config.yaml
d_model: 768
n_head: 4
d_mlp: 4096
norm_eps: 1e-05
positions: "learned"
qk_norm: false
lr: 0.00195
weight_decay: 0.15
grad_clip: 2.0
decay_fraction: 0.579
decay_shape: "linear"
final_lr_fraction: 0.0
seq_len: 1024
train_tokens: 778500000
Each number is 50 + 12 x the weight over its row's rms, rounded and kept within 0 to 99. Layers, rows and columns count from 0. The size before them is the row's rms in percent of the matrix's.

# gate: layer 2 MLP gate, 4096x768, rms 0.0637, rows 2982-2990, columns 512-767
# up: layer 2 MLP up, 4096x768, rms 0.0623, rows 2982-2990, columns 512-767
# down: layer 2 MLP down (transposed), 4096x768, rms 0.06, rows 2982-2990, columns 512-767
gate2982 094:34 59 46 41 44 35 78 69 41 33 44 21 52 43 44 55 60 34 53 53 58 55 63 53 42 55 16 46 41 62 58 34 44 66 54 43 44 49 45 37 51 62 59 49 40 55 41 44 34 49 49 40 75 30 60 52 71 70 50 49 41 43 70 61 72 55 78 64 59 47 58 45 45 53 49 61 51 47 53 54 42 52 55 80 55 40 39 46 60 60 58 60 58 38 42 50 49 71 69 47 37 33 44 18 56 52 64 41 69 53 62 57 52 73 30 54 50 21 55 50 58 39 66 46 52 56 43 66 60 40 21 36 46 45 42 47 51 64 48 34 52 48 43 46 69 49 60 50 55 25 36 61 53 38 74 76 78 67 57 49 57 32 64 57 50 44 50 42 47 32 57 43 59 69 51 60 56 23 34 40 70 39 44 55 33 47 47 48 31 67 52 51 38 46 67 60 45 58 64 58 55 35 33 47 43 39 58 62 41 60 51 50 49 54 53 55 51 54 40 42 68 58 49 62 66 71 33 51 47 58 57 44 59 70 31 62 34 61 55 53 50 45 54 40 28 71 59 58 58 61 50 46 53 48 42 56
up2982 095:55 47 49 49 42 41 66 27 37 49 32 69 51 61 49 50 49 61 57 37 49 52 55 37 49 53 52 32 55 27 39 29 65 43 52 48 65 63 71 69 41 60 44 55 36 77 56 79 37 52 69 62 49 51 59 71 52 47 69 66 61 34 56 50 45 42 60 59 49 71 58 52 54 41 47 39 52 46 60 56 28 43 50 51 55 44 50 67 75 42 52 61 54 63 44 31 68 60 61 53 55 52 63 52 50 48 52 42 50 53 56 63 67 46 59 71 53 72 62 42 44 31 49 66 48 60 37 57 45 67 47 41 65 60 51 38 36 55 32 49 43 55 75 53 55 57 38 35 52 77 46 66 43 62 35 58 24 49 40 60 44 52 26 67 58 45 64 43 60 57 56 40 43 60 39 60 57 41 61 62 35 19 35 60 34 47 54 58 64 66 51 45 30 36 39 64 58 47 33 35 54 37 54 48 37 36 51 59 60 62 52 48 35 40 44 42 67 53 29 45 61 43 69 66 43 45 61 41 49 65 52 47 47 49 67 60 42 82 23 42 39 42 29 55 53 62 54 59 48 61 46 39 38 54 45 51
down2982 096:54 28 25 44 51 56 41 44 53 51 37 53 73 43 54 44 50 64 62 49 46 50 56 61 55 48 62 41 45 30 63 37 37 75 34 57 52 39 66 59 75 57 43 43 50 67 47 60 54 55 73 62 69 57 55 69 57 52 64 51 52 64 70 50 47 45 61 43 42 56 70 51 65 59 68 38 67 45 62 71 56 57 63 36 44 55 70 59 71 45 53 56 68 51 48 36 80 64 55 38 52 75 57 44 38 35 35 27 50 31 52 47 63 62 46 50 72 46 38 60 61 59 61 72 46 49 57 46 43 51 51 40 39 53 57 21 79 46 49 53 38 55 77 26 52 46 37 39 58 53 34 40 34 44 59 40 45 66 68 63 53 36 44 57 50 43 56 52 44 49 46 51 58 39 68 47 65 34 60 63 45 51 48 40 60 52 46 77 35 60 66 40 40 45 24 36 27 59 64 37 53 30 76 53 52 57 51 45 54 73 41 61 60 41 33 46 52 16 44 50 61 43 52 27 50 37 46 38 37 35 56 57 47 38 55 46 50 57 47 38 34 50 58 42 44 50 69 54 55 64 51 49 47 51 31 62
gate2983 112:33 46 39 47 50 43 50 42 51 72 63 36 61 39 24 43 39 57 51 60 38 58 42 61 40 49 53 68 57 45 49 53 36 48 38 64 50 39 49 72 32 65 70 57 53 53 47 58 59 28 67 60 54 46 48 58 59 45 69 48 52 57 46 54 37 71 63 43 43 50 68 63 60 49 55 79 40 39 58 48 47 38 70 51 56 52 29 50 59 46 67 46 38 54 60 44 54 64 75 64 48 54 55 49 45 40 58 58 68 51 49 51 54 63 52 24 35 61 38 63 48 69 52 49 59 47 55 48 69 48 39 47 46 65 40 31 54 57 60 36 39 62 58 44 58 52 49 57 62 34 44 43 55 40 55 70 60 53 72 43 53 48 74 61 66 53 62 65 52 58 47 54 55 57 55 80 44 55 55 46 61 56 39 49 58 45 33 53 51 47 18 45 50 34 69 50 27 39 65 30 86 48 39 31 40 36 33 43 32 46 39 43 67 66 52 67 47 35 45 62 61 42 46 48 63 61 53 68 47 57 38 43 57 37 35 42 22 61 57 50 43 47 41 48 47 66 24 45 30 37 49 49 53 33 52 51
up2983 111:58 63 52 44 45 59 59 65 44 48 32 53 33 55 72 43 53 49 52 37 74 34 32 54 64 45 46 22 27 54 49 34 60 56 61 24 62 61 52 31 72 43 46 43 41 54 56 37 53 73 27 46 27 61 70 51 44 52 31 67 41 60 42 37 68 27 40 47 58 60 39 41 42 55 47 33 58 42 29 51 60 55 39 50 58 43 72 43 34 50 31 51 57 37 32 60 54 38 30 46 74 41 49 64 39 48 42 41 33 37 31 48 42 32 43 65 65 36 61 49 63 55 43 50 34 45 37 49 28 50 53 55 72 38 86 57 41 58 32 52 67 39 40 51 50 62 71 51 43 66 59 61 53 65 38 25 52 62 44 56 49 37 34 52 43 53 36 27 42 49 62 41 48 56 56 27 49 50 51 71 37 33 55 40 63 47 50 52 53 58 60 53 54 64 38 43 71 49 37 58 10 63 58 65 49 51 57 59 73 47 67 48 38 35 52 30 68 74 52 37 62 54 61 64 30 33 50 38 51 37 46 55 45 59 79 49 85 40 43 39 44 60 52 62 35 30 65 41 48 49 46 59 49 48 43 48
down2983 112:59 41 50 60 48 52 66 36 45 38 45 44 59 47 73 60 52 54 52 41 43 50 58 56 66 50 64 43 53 71 36 49 50 60 62 61 66 39 39 45 52 62 31 55 46 48 50 58 70 61 29 37 15 50 55 62 41 65 41 62 43 58 66 41 58 44 54 43 55 45 50 53 35 65 39 23 39 23 12 71 48 63 45 48 46 54 66 52 43 40 48 76 56 54 42 35 50 51 41 64 64 30 47 43 57 57 34 34 57 57 57 66 40 64 36 56 46 43 62 62 69 44 33 35 50 56 58 51 50 59 37 53 38 33 72 49 51 47 40 55 66 53 36 52 59 52 61 59 35 52 59 44 47 62 47 52 48 54 55 48 37 53 50 77 41 60 67 15 47 52 49 33 49 52 44 43 54 64 40 62 42 68 44 52 47 46 60 37 45 56 58 49 61 73 52 52 55 41 34 48 50 24 58 48 37 50 68 49 63 55 61 52 45 40 50 29 53 31 65 48 48 60 50 59 33 61 73 50 37 62 64 67 48 58 69 66 68 42 38 49 57 50 41 65 36 59 53 76 68 66 49 44 59 25 50 42
gate2984 083:45 44 67 43 44 35 47 52 59 44 69 45 45 49 40 49 59 44 48 52 53 48 49 55 46 59 47 50 47 52 44 56 48 71 55 74 50 52 43 61 70 58 43 48 44 55 70 55 54 54 48 53 32 59 34 33 71 59 36 43 36 64 60 60 48 81 42 65 52 49 48 38 51 60 31 54 55 45 35 51 65 50 66 46 44 52 41 48 14 35 46 56 75 34 56 36 64 61 31 65 50 58 35 35 56 45 26 62 52 41 54 51 44 44 41 80 64 37 46 56 49 41 45 65 52 48 25 24 40 52 53 45 42 35 60 67 40 48 23 30 59 40 52 56 42 38 30 48 42 46 38 48 52 51 69 41 55 58 41 49 62 36 46 44 43 49 56 41 43 45 66 48 62 30 72 52 44 61 27 42 49 46 31 69 55 55 46 53 44 26 52 53 43 26 56 48 55 55 69 38 70 44 44 56 40 62 58 30 46 69 56 47 66 69 65 52 51 44 41 36 49 54 51 16 57 40 58 71 53 70 68 62 47 54 69 56 31 59 39 59 59 53 38 74 53 52 74 94 39 73 63 43 62 47 45 48
up2984 082:62 60 39 60 39 63 46 71 46 40 46 61 60 32 39 41 47 38 44 50 32 62 62 47 70 57 57 42 62 60 52 49 44 19 25 35 26 53 36 38 63 40 50 56 59 39 28 54 52 57 55 50 59 36 44 51 47 57 59 59 58 55 40 58 36 21 58 44 41 45 39 50 51 40 47 23 46 58 67 49 48 41 28 42 48 50 32 57 73 50 47 23 20 29 57 45 48 56 65 53 43 26 52 46 37 62 52 53 58 40 59 59 69 54 62 27 66 55 25 53 30 56 57 43 58 57 67 73 50 53 45 75 41 44 52 34 33 57 58 70 50 67 54 58 63 62 44 39 77 57 65 64 63 40 38 71 56 42 50 49 39 79 46 60 46 43 55 55 43 50 45 49 48 58 55 29 40 34 40 77 62 27 55 36 48 41 39 51 42 62 31 53 58 56 44 54 32 59 42 48 28 55 58 38 51 47 52 56 58 49 47 40 57 46 32 46 71 62 67 55 54 34 33 55 63 63 22 47 54 35 44 36 43 59 48 45 69 48 66 44 63 68 63 47 49 37 40 38 42 31 49 76 46 65 41 61
down2984 092:40 67 62 39 36 47 62 47 59 66 37 72 63 50 69 35 42 63 49 53 63 55 62 50 62 59 32 56 58 39 34 61 59 47 37 52 58 52 39 45 49 40 61 49 41 35 67 60 54 41 59 58 63 49 54 58 40 46 61 70 70 71 49 55 46 42 58 35 52 73 42 58 50 52 46 39 43 52 51 57 40 56 51 54 57 50 68 38 38 47 55 47 53 46 42 53 24 47 39 58 54 35 55 68 45 62 49 60 55 60 76 56 28 49 54 47 29 56 53 51 53 50 68 53 35 47 37 47 54 54 23 58 54 46 52 39 37 60 49 54 41 31 66 46 39 61 51 67 52 28 48 72 38 38 46 67 47 64 50 24 45 56 71 63 52 42 69 52 61 47 44 33 59 47 56 27 42 60 36 59 62 34 46 50 11 51 55 60 51 58 43 27 63 49 37 52 46 38 60 51 43 71 56 64 57 55 58 47 74 54 37 48 52 48 28 60 43 29 64 53 44 55 51 66 43 54 55 58 47 56 46 25 75 28 42 50 48 45 71 32 50 69 69 49 41 37 48 28 83 41 45 64 41 48 51 49
gate2985 091:51 78 62 41 42 37 34 71 36 59 71 75 70 46 45 36 62 63 54 60 60 62 57 68 49 58 44 47 49 43 53 56 60 62 62 47 57 52 54 64 42 59 55 76 29 56 55 44 70 42 47 59 55 55 34 49 41 55 44 63 56 55 50 35 61 66 47 48 60 30 61 45 60 62 63 54 57 21 68 49 44 68 32 29 49 49 49 48 64 54 29 33 43 64 41 69 53 70 51 67 37 48 42 62 55 42 60 36 43 51 35 55 40 53 37 41 32 50 27 41 41 49 28 59 62 46 34 53 35 36 52 20 37 28 30 56 50 43 38 45 35 62 62 49 51 58 57 59 41 60 74 57 64 37 37 81 65 61 46 45 59 54 36 55 59 59 44 43 29 53 40 18 47 62 61 50 35 22 62 43 37 44 42 41 49 43 44 53 61 37 28 53 65 50 47 59 43 43 51 51 36 37 45 50 38 40 62 59 48 66 48 41 52 56 42 53 62 61 40 30 37 58 77 44 39 51 63 66 62 50 28 47 62 29 54 28 40 71 45 50 44 62 50 37 40 55 56 48 46 53 46 54 32 31 27 40
up2985 096:51 50 50 44 47 57 49 53 45 51 25 65 39 60 56 60 61 67 51 57 90 50 48 42 44 35 50 46 79 55 39 59 64 30 29 42 62 44 65 40 63 34 27 35 42 46 67 63 46 66 53 64 34 56 53 44 56 52 59 69 42 58 62 45 67 49 48 36 56 46 57 29 38 52 58 53 43 44 53 48 31 37 47 63 35 48 40 39 53 39 64 60 49 52 49 50 47 35 40 33 58 64 44 59 55 63 47 44 48 56 59 39 41 56 43 66 64 44 50 62 55 55 37 44 52 60 60 47 44 72 61 55 64 63 49 65 73 44 46 54 66 41 54 58 52 67 62 59 49 36 34 29 33 41 73 40 51 32 54 26 45 35 49 41 52 27 55 33 72 48 67 51 66 51 45 50 57 64 42 67 54 53 32 60 65 68 52 46 77 42 59 45 39 56 31 43 43 29 68 56 33 69 55 40 34 57 43 65 38 47 65 47 44 47 34 57 49 52 41 47 39 27 52 79 49 47 42 55 49 56 38 66 36 64 42 28 54 52 35 38 62 66 38 61 46 58 32 74 60 49 35 70 47 53 51 60
down2985 098:64 45 40 57 39 63 27 31 61 45 55 60 46 54 66 62 49 37 63 52 62 62 60 41 63 30 55 42 74 57 26 60 42 51 63 53 42 59 50 68 44 64 29 39 54 26 54 51 68 47 50 34 39 38 54 34 29 39 60 52 40 35 50 44 52 52 52 55 32 42 52 48 50 63 41 49 44 18 42 47 46 27 44 52 52 59 66 66 53 62 57 67 51 77 62 38 43 28 50 43 41 66 52 54 35 48 54 64 50 49 52 47 38 50 52 55 38 33 37 56 40 53 49 79 48 37 54 56 57 70 55 56 38 45 50 76 26 36 59 45 55 43 43 57 59 49 40 54 33 53 35 48 39 33 69 41 39 54 58 53 47 55 49 36 45 47 70 57 54 54 40 70 41 46 60 59 46 39 65 40 43 33 19 54 24 57 57 42 47 42 52 41 33 45 54 33 29 38 61 41 73 44 30 48 38 64 47 54 55 60 33 33 53 52 57 46 69 50 51 50 56 41 40 65 57 38 38 37 49 77 52 39 77 50 61 32 49 43 64 58 54 38 43 63 36 62 39 51 77 38 35 64 33 55 22 26
gate2986 086:66 51 61 63 42 46 44 42 58 46 63 26 45 44 43 37 57 71 29 45 54 83 50 58 56 54 60 60 77 51 38 48 63 55 19 62 62 71 43 70 41 59 13 44 50 84 38 69 46 53 52 43 42 50 53 51 47 44 48 62 56 67 37 46 29 49 57 52 45 44 46 31 61 51 39 69 51 77 25 67 45 36 44 71 67 44 45 53 40 45 49 36 42 45 43 47 65 47 37 58 55 65 37 49 52 47 37 64 56 48 47 63 66 39 55 55 45 45 43 27 22 51 59 52 49 68 51 47 52 47 60 49 31 47 44 60 48 57 52 58 36 60 42 28 49 34 50 64 42 60 65 56 65 57 59 53 59 54 33 56 52 53 62 61 64 67 46 49 44 62 47 58 43 41 58 62 27 52 54 56 51 77 55 52 43 44 51 34 41 42 74 70 38 78 62 37 44 63 42 37 43 49 72 30 53 60 43 48 61 63 59 57 42 41 61 69 48 65 41 53 63 48 51 57 39 53 45 45 42 40 49 43 42 31 57 80 66 69 57 42 47 52 32 40 71 43 51 61 58 60 50 57 47 59 85 50
up2986 088:69 46 58 68 53 43 44 42 42 26 44 40 57 47 46 46 31 63 35 63 64 56 55 71 41 41 77 51 58 50 44 59 50 50 44 35 61 70 31 73 30 59 47 65 47 50 45 61 51 67 37 38 56 36 52 53 34 33 61 45 49 37 57 71 40 54 42 34 64 55 43 41 60 47 53 55 44 71 35 72 43 50 05 58 65 33 50 46 55 58 60 50 51 54 49 55 62 56 35 80 40 52 66 61 57 40 43 52 42 57 23 53 66 51 44 36 65 43 40 49 37 61 51 49 56 71 60 59 34 42 45 53 38 52 65 66 53 47 45 62 42 68 61 48 47 30 42 48 57 63 67 29 60 51 59 55 60 56 41 30 50 40 57 53 47 55 35 53 42 48 54 59 49 50 67 51 30 29 75 47 51 64 64 55 59 35 64 61 27 55 51 66 52 51 66 52 51 61 36 32 44 33 51 62 49 43 34 32 61 32 58 56 57 45 39 66 45 67 53 45 58 35 26 51 47 24 55 55 45 44 39 64 41 31 54 71 54 44 56 60 44 58 47 25 64 46 59 59 48 81 29 76 28 55 69 54
down2986 094:59 54 40 53 40 32 44 63 75 65 47 22 51 33 67 33 43 64 58 61 56 59 53 59 57 46 44 62 51 42 32 53 62 54 68 68 61 55 28 21 58 53 44 70 64 39 42 59 36 52 52 68 39 53 43 55 58 40 55 72 56 58 35 52 41 49 70 40 50 38 35 53 38 62 53 29 35 39 50 51 47 35 44 41 61 38 37 52 48 61 35 70 47 47 60 35 39 39 61 79 46 39 40 44 52 54 40 59 36 58 56 61 74 47 53 75 41 22 36 52 33 54 53 38 52 54 53 44 50 38 25 70 46 40 42 46 62 45 59 42 50 52 52 57 40 43 61 44 46 62 45 48 53 47 28 43 54 43 63 39 62 33 58 64 50 56 37 55 71 65 73 87 24 28 48 61 39 34 31 27 50 39 64 38 55 44 65 54 37 35 60 53 37 21 43 71 35 54 65 40 43 49 61 57 40 29 53 72 46 53 70 55 56 39 58 62 37 60 49 28 59 65 47 45 48 49 57 42 63 57 61 54 53 36 71 33 22 62 46 29 54 63 62 35 77 52 63 37 43 49 31 56 41 31 70 36
gate2987 097:32 54 47 37 51 74 71 66 70 34 65 53 52 63 67 52 42 54 53 38 45 43 49 45 38 46 41 50 15 66 59 44 61 55 61 44 55 57 42 65 58 51 37 71 31 74 31 62 58 40 55 58 51 61 53 59 56 48 63 64 42 63 52 56 66 57 46 40 35 65 51 72 45 34 70 51 45 36 68 34 43 36 45 51 50 69 61 49 61 38 52 37 58 70 54 51 62 59 57 39 48 34 35 39 52 48 66 50 37 31 54 47 57 63 60 42 52 69 30 48 32 43 61 55 64 34 51 45 41 47 34 59 39 35 47 53 44 33 59 57 35 40 60 48 32 82 47 48 28 68 45 57 45 39 39 66 51 43 39 40 47 60 51 58 69 25 26 65 59 56 56 30 65 42 65 40 62 54 51 51 33 45 53 41 48 46 41 76 38 51 33 44 46 49 27 43 50 55 65 59 37 21 48 60 25 50 34 35 62 47 58 46 74 56 45 44 47 66 50 39 43 55 35 37 40 31 33 53 54 62 53 53 46 50 61 47 40 51 48 40 46 48 32 60 39 43 47 74 52 54 46 63 53 43 43 37
up2987 095:50 47 44 50 52 37 42 51 52 56 40 52 27 50 52 35 42 47 47 69 65 49 58 60 62 36 45 74 64 51 39 36 43 54 53 48 56 45 64 40 45 54 60 28 46 16 54 54 43 44 62 45 59 62 64 40 07 61 42 56 50 43 57 48 49 42 46 47 63 35 56 35 45 67 38 38 53 60 57 50 22 48 61 59 47 37 43 47 38 40 39 83 70 54 21 37 44 49 55 85 47 66 68 71 41 51 38 55 66 74 52 54 60 51 27 28 61 39 48 52 53 42 42 61 30 55 60 55 57 44 65 41 42 42 53 58 65 59 42 54 64 57 34 61 49 37 49 43 44 33 52 50 52 70 46 30 58 45 57 51 73 52 59 37 45 51 66 49 52 38 65 62 46 53 27 80 73 65 54 63 57 54 54 65 63 50 60 35 55 43 46 56 44 35 66 50 63 48 52 40 48 65 60 52 68 63 50 59 53 36 44 45 52 43 40 41 52 42 52 57 55 48 66 37 67 64 61 37 51 28 39 34 58 44 37 60 56 73 65 48 42 67 53 43 45 46 80 57 37 45 56 48 58 45 58 51
down2987 098:55 63 51 46 36 67 79 72 13 50 47 34 50 45 58 35 28 47 54 49 31 52 52 46 54 49 76 70 48 60 49 42 44 35 51 62 60 52 39 34 50 44 34 44 48 33 57 50 41 43 45 54 60 49 38 42 21 60 58 37 29 58 64 47 52 57 55 36 49 75 52 59 46 34 46 46 46 42 48 55 62 73 41 63 30 65 67 50 45 26 44 35 65 52 50 50 52 54 51 51 39 49 55 50 34 56 66 63 25 51 61 56 53 39 43 38 54 29 16 51 34 27 46 47 69 66 59 45 26 54 36 47 52 42 40 67 52 44 46 51 39 51 47 67 38 70 66 45 51 46 68 30 38 56 36 51 75 54 73 48 59 44 50 64 42 40 50 62 48 45 57 46 34 44 68 56 57 51 47 50 48 41 53 41 46 53 39 72 50 59 45 26 31 55 28 56 70 59 29 60 40 56 42 51 18 62 50 53 45 63 44 44 56 66 55 31 69 47 29 34 46 55 50 36 33 41 58 28 61 48 63 52 47 54 39 44 28 59 52 35 65 77 46 53 38 61 59 39 61 64 44 49 40 47 51 40
gate2988 082:73 47 55 31 58 48 79 32 35 63 48 34 56 63 41 47 78 50 52 49 54 37 54 57 51 47 38 73 50 52 67 38 37 44 38 40 37 41 49 51 53 76 45 46 38 61 51 46 48 43 44 64 53 49 41 66 44 44 31 64 33 58 57 52 90 67 39 32 45 68 42 42 49 49 46 34 59 34 43 61 64 61 74 48 42 50 67 55 61 35 59 57 56 59 57 60 43 57 34 51 45 48 57 59 55 52 35 58 55 55 44 58 50 50 43 29 40 48 85 68 47 56 45 38 51 59 24 35 35 41 45 53 47 34 59 57 64 36 29 43 56 36 44 66 59 52 50 45 60 49 38 51 49 44 58 63 46 53 41 54 42 52 60 51 49 45 24 50 53 44 44 68 56 54 40 57 39 41 37 51 62 45 49 51 33 55 68 50 41 55 61 46 69 62 47 37 59 70 63 48 68 48 60 58 27 60 46 31 44 33 57 28 40 50 35 51 64 17 48 54 23 52 43 82 48 57 38 59 72 63 64 32 43 44 71 52 53 50 28 48 27 47 48 40 31 45 82 32 33 39 38 57 51 35 52 48
up2988 082:37 47 53 50 51 38 31 44 64 45 70 40 62 55 50 46 34 29 55 58 48 52 49 50 53 46 64 25 45 67 63 80 50 70 48 30 58 35 53 50 48 54 38 56 65 33 53 57 47 67 59 34 28 55 37 64 46 53 62 53 36 44 35 41 44 46 60 39 54 44 49 42 40 47 52 64 40 44 44 48 45 23 46 32 62 49 32 62 15 55 61 61 47 46 53 41 51 74 62 31 59 38 59 52 50 75 50 26 40 31 65 39 66 53 34 19 40 42 32 45 52 88 59 60 41 30 56 39 67 41 55 46 32 35 58 20 39 45 87 59 42 48 58 35 49 30 49 53 48 57 26 60 35 52 35 44 47 48 46 60 60 72 39 58 58 52 63 43 51 57 39 46 72 41 52 52 48 46 37 66 61 60 32 40 65 46 49 60 57 55 51 29 52 36 46 57 46 73 60 49 47 42 49 35 63 43 42 64 46 30 33 41 84 37 57 58 30 60 50 41 65 75 66 64 51 26 53 51 54 46 57 43 52 55 34 59 43 58 40 45 52 19 41 64 36 53 61 31 52 57 45 58 52 33 32 35
down2988 094:48 70 28 47 46 57 49 61 34 48 65 56 52 55 53 39 36 66 30 66 56 44 45 37 44 59 54 37 57 60 35 53 44 79 62 55 45 67 56 35 55 51 52 29 66 47 69 45 40 39 50 52 42 58 65 36 58 49 37 49 46 67 51 38 67 42 53 52 36 29 33 53 39 72 26 42 48 35 48 46 69 41 62 50 65 39 38 49 50 56 62 40 51 53 49 62 45 42 37 56 69 35 56 52 44 70 66 32 38 71 69 58 25 36 38 53 63 32 31 54 58 61 50 50 42 48 70 66 44 53 75 58 48 53 27 48 59 50 45 46 63 72 44 32 58 42 55 63 35 26 41 24 40 33 39 43 42 41 60 25 48 62 63 53 32 49 49 66 30 54 28 57 45 52 47 34 39 56 47 64 62 45 27 38 62 23 79 44 45 38 56 66 45 55 53 61 58 57 63 78 36 46 54 48 67 47 33 47 57 50 48 41 39 34 45 47 50 71 58 46 58 31 40 53 57 47 56 77 27 35 46 60 48 58 66 48 54 40 32 62 37 54 57 46 55 36 52 38 43 53 67 64 66 36 43 34
gate2989 094:46 45 32 48 63 65 77 46 34 59 55 68 49 49 45 59 69 62 37 82 25 67 53 47 44 44 67 51 57 61 67 45 40 35 51 55 49 41 51 61 62 43 72 34 43 56 52 46 49 44 37 53 37 36 44 60 66 55 59 60 59 52 66 45 74 46 66 58 38 40 38 35 41 37 59 61 56 45 55 50 24 81 42 52 55 52 55 37 82 46 52 70 52 64 36 46 34 64 65 14 45 50 53 45 49 34 35 41 54 15 31 40 56 42 55 60 25 58 59 49 58 45 60 50 30 50 49 48 80 49 55 41 67 47 45 50 58 41 51 37 31 35 49 44 47 24 75 44 45 49 35 54 44 56 32 56 46 64 65 56 60 58 30 45 54 59 48 16 44 35 49 50 52 62 33 31 45 66 51 68 41 53 35 53 63 47 38 58 47 74 66 49 49 72 35 49 42 75 53 43 65 50 54 40 50 41 46 64 13 54 49 45 56 49 59 57 51 49 55 43 24 51 42 58 60 49 58 57 45 66 27 54 36 68 54 25 64 50 59 48 60 44 27 37 47 60 42 21 40 33 38 43 65 54 63 43
up2989 092:33 65 60 45 28 50 39 44 45 54 38 39 50 26 49 62 36 24 63 13 65 37 40 50 60 66 48 44 29 52 48 75 63 70 49 63 40 71 49 56 26 40 30 56 70 28 50 46 46 43 54 49 65 65 45 35 48 31 30 43 58 71 50 62 42 62 31 42 67 60 54 61 53 64 42 46 50 59 43 50 73 46 58 32 53 51 37 56 17 62 56 21 65 37 62 59 51 63 26 78 49 60 54 67 52 66 67 47 39 62 60 47 36 54 56 61 83 42 41 27 51 54 48 64 62 57 50 44 07 40 52 64 59 45 63 44 54 46 40 65 66 65 55 53 51 62 39 54 46 41 51 46 51 38 65 48 60 31 50 35 54 48 60 63 48 45 47 89 55 70 51 56 40 42 67 54 61 45 49 43 60 60 49 47 50 56 74 62 45 32 36 57 73 31 62 39 67 25 47 50 43 64 35 55 54 49 66 56 82 53 46 51 40 42 56 52 50 38 46 50 64 45 53 46 43 61 45 50 49 48 57 49 61 42 51 44 32 38 31 48 48 47 76 53 62 43 50 81 68 60 64 57 35 49 27 57
down2989 103:48 33 62 44 55 37 38 38 57 62 59 21 54 47 66 41 49 34 51 21 45 55 55 53 50 59 56 61 55 52 40 40 70 60 45 38 57 78 63 31 56 41 56 72 62 58 56 39 26 38 45 55 81 44 80 30 36 54 56 29 47 55 51 33 28 66 49 31 29 61 53 56 51 62 39 66 68 46 49 47 54 53 87 39 28 34 36 40 45 60 49 48 49 66 49 57 40 57 62 83 50 61 43 71 59 53 27 67 49 52 48 73 36 64 51 86 60 55 44 48 40 42 26 48 65 54 41 39 27 41 47 55 51 67 72 39 37 48 49 51 55 60 25 35 43 48 56 44 61 58 44 48 62 41 50 59 42 46 51 63 21 73 49 58 41 29 33 45 37 46 41 29 42 41 51 39 48 54 65 57 46 41 42 54 39 65 57 46 51 42 45 32 53 42 49 51 82 45 71 51 52 61 80 38 52 64 53 70 67 54 62 55 57 47 55 39 38 19 67 71 64 48 36 53 54 48 62 40 44 45 44 52 30 30 55 48 56 56 31 46 45 41 59 46 58 42 56 47 61 67 71 47 35 39 52 67
gate2990 108:55 42 62 61 67 48 50 42 35 64 53 53 50 54 30 62 68 39 63 50 53 42 54 69 53 51 42 63 42 45 49 45 51 26 58 44 48 51 23 60 50 44 52 41 47 62 52 40 60 53 66 61 58 54 25 67 68 40 59 48 53 73 71 48 51 55 60 52 45 37 38 60 61 49 35 44 45 47 46 43 49 68 54 43 61 44 48 54 54 40 61 37 76 52 41 37 36 48 53 55 49 77 59 42 61 66 57 51 70 66 55 42 24 70 54 45 41 46 58 50 64 59 59 31 39 66 53 60 68 39 50 46 23 39 43 45 20 20 60 38 52 50 48 39 40 69 37 38 37 50 55 43 57 63 52 39 51 69 50 42 38 24 67 37 57 41 49 63 31 45 58 40 49 53 60 21 68 56 58 38 61 53 56 46 47 43 43 57 70 62 53 47 65 29 57 52 44 25 26 41 30 33 52 49 52 39 32 49 49 58 76 53 64 34 56 44 45 50 50 49 21 58 45 50 38 61 65 60 51 43 46 79 60 62 29 63 58 63 54 54 48 61 45 59 53 50 64 39 41 74 38 41 48 60 44 41
up2990 106:44 58 31 45 46 64 40 61 65 64 55 38 34 42 49 48 37 50 62 51 48 54 30 75 58 61 40 52 14 59 41 53 54 51 56 41 50 50 58 25 43 41 35 46 61 47 44 67 32 61 48 27 56 59 41 43 47 52 55 51 48 45 42 59 53 54 53 35 41 62 51 39 56 59 65 50 54 47 54 71 55 55 42 47 49 42 35 67 38 56 63 29 55 53 50 70 55 35 47 26 67 55 40 44 49 47 84 79 40 53 44 57 56 36 44 38 56 55 41 26 56 60 50 53 44 41 55 39 60 59 53 58 67 46 33 71 45 61 45 61 49 40 52 40 57 52 50 55 67 66 53 66 52 54 62 26 62 50 59 60 53 46 29 72 41 52 43 22 45 49 48 40 34 54 42 45 51 69 27 28 39 52 54 62 51 40 36 46 57 60 45 33 61 54 43 67 68 61 32 54 48 48 61 45 47 30 62 64 28 39 62 41 55 38 71 45 53 49 66 50 55 64 50 43 41 51 32 33 60 51 43 48 61 63 65 55 37 70 43 43 45 37 46 39 50 35 52 47 53 62 54 33 48 60 59 58
down2990 102:41 56 55 30 41 67 42 72 58 66 47 47 42 52 63 43 40 56 34 61 73 47 49 55 49 47 55 66 46 75 34 30 49 49 51 33 41 65 45 45 55 29 51 45 45 44 32 60 52 54 40 54 58 48 59 53 48 33 47 51 47 42 34 66 45 57 54 48 48 41 65 46 65 52 60 51 42 30 70 70 41 46 25 70 38 66 37 42 53 74 57 41 28 58 54 70 64 45 42 48 54 69 53 48 33 23 49 49 68 48 47 44 62 54 53 39 48 40 60 55 45 54 36 81 45 45 29 33 32 77 59 39 69 66 54 29 56 53 38 35 53 33 52 52 59 14 63 79 71 62 44 59 45 62 62 30 47 24 36 49 60 46 18 84 41 65 53 43 39 53 45 40 36 51 47 30 33 51 48 62 40 53 38 60 48 41 51 51 53 18 55 26 46 58 47 47 46 58 61 49 48 48 38 29 55 50 51 45 38 44 51 58 60 61 48 41 55 57 43 61 60 37 54 48 55 42 48 64 59 63 52 51 44 49 60 47 52 52 64 69 52 54 71 49 56 48 50 45 17 54 55 50 37 27 42 53